{
  "hidden_size": 128,
  "num_key_value_heads": 1,
  "intermediate_size": 512,
  "vocab_size": 4096,
  "norm_eps": 1e-05,
  "learning_rate": 0.00639,
  "beta2": 0.95,
  "lr_head": 0.00869,
  "max_grad_norm": 1.0,
  "train_tokens": 136800000
}
Each number is 128 + 24 x the weight over its row's rms, rounded and kept within 0 to 255. Layers, rows and columns count from 0. The size above them is the row's rms in percent of the matrix's.

# layer 9 attention output (transposed), 128x128, rms 0.142, rows 7-10,39-42,70-74,102-105, columns 64-127
size [ 89 101 105  93  99  90  92 105  83  98 100  90  95 131 109  99 138]
[[108 140 124 153 128 130 163 109 118 118 115 151 151 120 140 111 146 171 131 141 132 137 133 165 111 149 155 160 174  89 143 117 116 130 103 117 107 110  90  73 156 123 127 119 113  93 104 123  95 137 139 105 101 100 140 136  79 167  93 137 110 166 121 168]
 [150 129 113 140 118 126  87 147  97 104 129 121 162 134 105 113 120 145 114 144 135 135 117 150 113 120 160 126 139 119  94 143 136 162 119 139 152  74 153 143  99 122 151 123 141 192 108  97 128 164 101 150 127 116 111 141 134  63  89  95 181 139 137 133]
 [123  78 112 167 133 131 127 148 145 112 168 116 105 136 175 126 121 135 174 137 156  95 184 147 161 155 144 154  96 131  99 157  87 104 121 124 121 139 169 128 148 174 111 104 135 167 133 114 142  98 165  91 137 137 148 122 159 137 101 147 108  92 125 138]
 [148 134 141 101 134 113 182 107 138 102  79 136 138 100 129 112 136 106 121 153 120 134 107  92 127 138 125  93 131 128 157  96 132 133  87 113 140 155  88 152 114 106 133  90 143  67 140 138 128 135 108 124 124 179 109  47 142 121 163 114 135 123 130 106]
 [167 111 166 130 110  97  91 137 148 136 160 127 137 107  88 112  97 131 125 123 163 121 142 132 157 156 117 110 103 125 120 155 177 130 135 146 139 138 123 130 140  97  90 137 118 144 118 143 133 106 140 114 110  91 144 186 123 113 111 112 118 101 111 137]
 [131 150 124 126 119 122 109 139 138 171  91 135 141  98 150 157 122  98 142 130 135 149 144 143 149 160 153 104  97 125 138 159 113 141 109  83  74 142 147  98 131 157 130 165 106 104 115 135 121 101 205  91  83 121 127  86 142 143 121 165 125 127  72 126]
 [112 140 100  86 113 166 126 134 101 107 102 136 130 113 117 177 157  87 132 103  94 127 138 109 121  70 125 105 123 135 116  86 106 121 160 151 132 175 167 104  92 122 113 143 124 116 151 111  90 158 130 138 138 149 128 110  99  85 104 146 119 139 114 124]
 [ 92 129 129 142 102 173  93  83 178 118 127 172 140 135 130 159 140  98 126 102 139 152 129 134 128 111 153 133 130 116 118 151 143 104 121 146 129 116 171 121 145 130 127 118 138 177 134 146  76 114 100  88 131  83 116 121 116 100  92  78 127 106 125 179]
 [112 150 103 111 104 169 119 154 105 113 141 136 153 154 147  78 148 103 179 135 109 162 111 145 122 104 103 141 104 112 142 102  86  90  86  82  96 139 107 104 101 146 135 138  84 145 141 142 123 127 157 124 167 161 128 108 134  94  87 130  60 126 122 102]
 [146  99 102 101 137 133 119 133 139 117 112 100 110 132 105 130 122 128 146 131 153 155 144 131 128  85 113 101  79 138 135 105 104 115 129 109 119 140 149 148 102 123 156 141 124 106 131  68 127 167  63 122 172 163  78 140 175 134 127 127 135 194 129  89]
 [113 130  91 142  90 136 160  92 110 106 167 100  98 176 165 139  88 125 122 168 147 125 132 128 143 110 109 118 122 148 128 113 122 132 151 134 128 120  73 129 145 123  95 111 107 116 133  78 122 144 125  86 127 129 148 177 109 141 135 135  81 128 122 134]
 [122 127 151 127 132  97 128 123  99 133 144 150  84 108 118 133  86  99 104 133 155 116 139 120 120  68 126 110 135 144 152 130 142 127 123 141 109 142 126 136 149  81 149 172 117 130 122  86 151 170 103 151 114 102  99 151 131 162 165 150 135  96 169 129]
 [102 136  98 119 145 117 131 113 123 180 131  89 105  99 143 132 125 147 117 156 149 119 128 109 104 112 116 137 114 148  94 137 135 128 196 109 128 112 104 155 116 128  89 129 135 155 110 117 134  86  94 166 107 160 115 143 108 113 156 166 113 140 133 140]
 [107 119 109 150  98 106 114 129 191 123 183  70 145 123 131  91 131 125 105 133  90 128 132 106  99 150 122 157 146 105  88 113 124 129  88 138 153 118  52 133 176 154 120 105 141 101 156 147 144  99 127 117 110 106 117 144 140 110 122 126 158 148 131 135]
 [105 138 162 106 128 194 123 104 129 155 123 133 167 136 129 123 121 104 168  71 116  99  94  91 147 145 169  93 143 120 137 105 152 123 133 134 133  92 153 126 120 127 107  95 122 109 185 154  93 106 168 125 136 145 161 103 108 116  96 112 136  92 182 123]
 [123 142 170 115 129 125 142 136 128 161  37 123 140 142 165 113 170 142 184  92 121 113 126 116 132 107  79 164 131 156 106 116 131 101 104 173 116 163 120 145 163 129 130 130 131  94 148 126 116 111 115 136 128 123 114 129 131 151 148 121 144 135 162 110]
 [114 115 127 121 115 126 130  81 122 176 159  95 123 134 118 116 104 166 106 155 111 148 128 119 158 175 154 143 100 128 117 107 133 133 135  83 126  96  92 104 124 115 145 131 148  91 138 162 131 118 108 134 119 150 175 114 105 142 118 121 156 109 134 126]]
# layer 9 attention value, 32x128, rms 0.117, rows 7-10, columns 64-127
size [ 97  95 112  92]
[[ 97 115 128 146 101 130 114 146 125 117 156 135 171 117 129 116  76 100 126 131 149  78 100 114 105  84 140 125 101  94 147 139 121 139 131 180 155 143 116 100 150 148 113 114 174 145 124 138 130 117 134  98 112  76 181  93 110  99 156 116 124 109 158 128]
 [140 159 124 144 163 135 170 180 133  98 150 100 161 129 121  94 154 128 136 152 148 105 146 147 134 129 117  88 109 102 111 121 146 153  98 114 135 135  92 109 140 151 128 166 159 147  83 163 123 141 162 130 117 178  78 115 113 158 169 131 166 141 115 134]
 [106 130 158 108  77 115  80 144 151 139 136  78 124 117 169 132  96 157 101 104 134 131 127 143 134 176 115 183 136 124 109 116 172 109 126 112 158 115 127 122 128 170 117 129 136 107 184 148 154 138 131 147 124 114 149 130 114 162 100 119 139 124 151 134]
 [123 132 174 129 150 115 112 161 137 151 155 145  80 123 120 175  98 149 149 118 124 117 115 143 139  82 154 120 117  87 105 142 135 140  85 161 147 106  84 160 158 114 172 136  80 145 132 134 129 132 140 118 102  93 124 154 165  91 148  96 141 138 153 156]]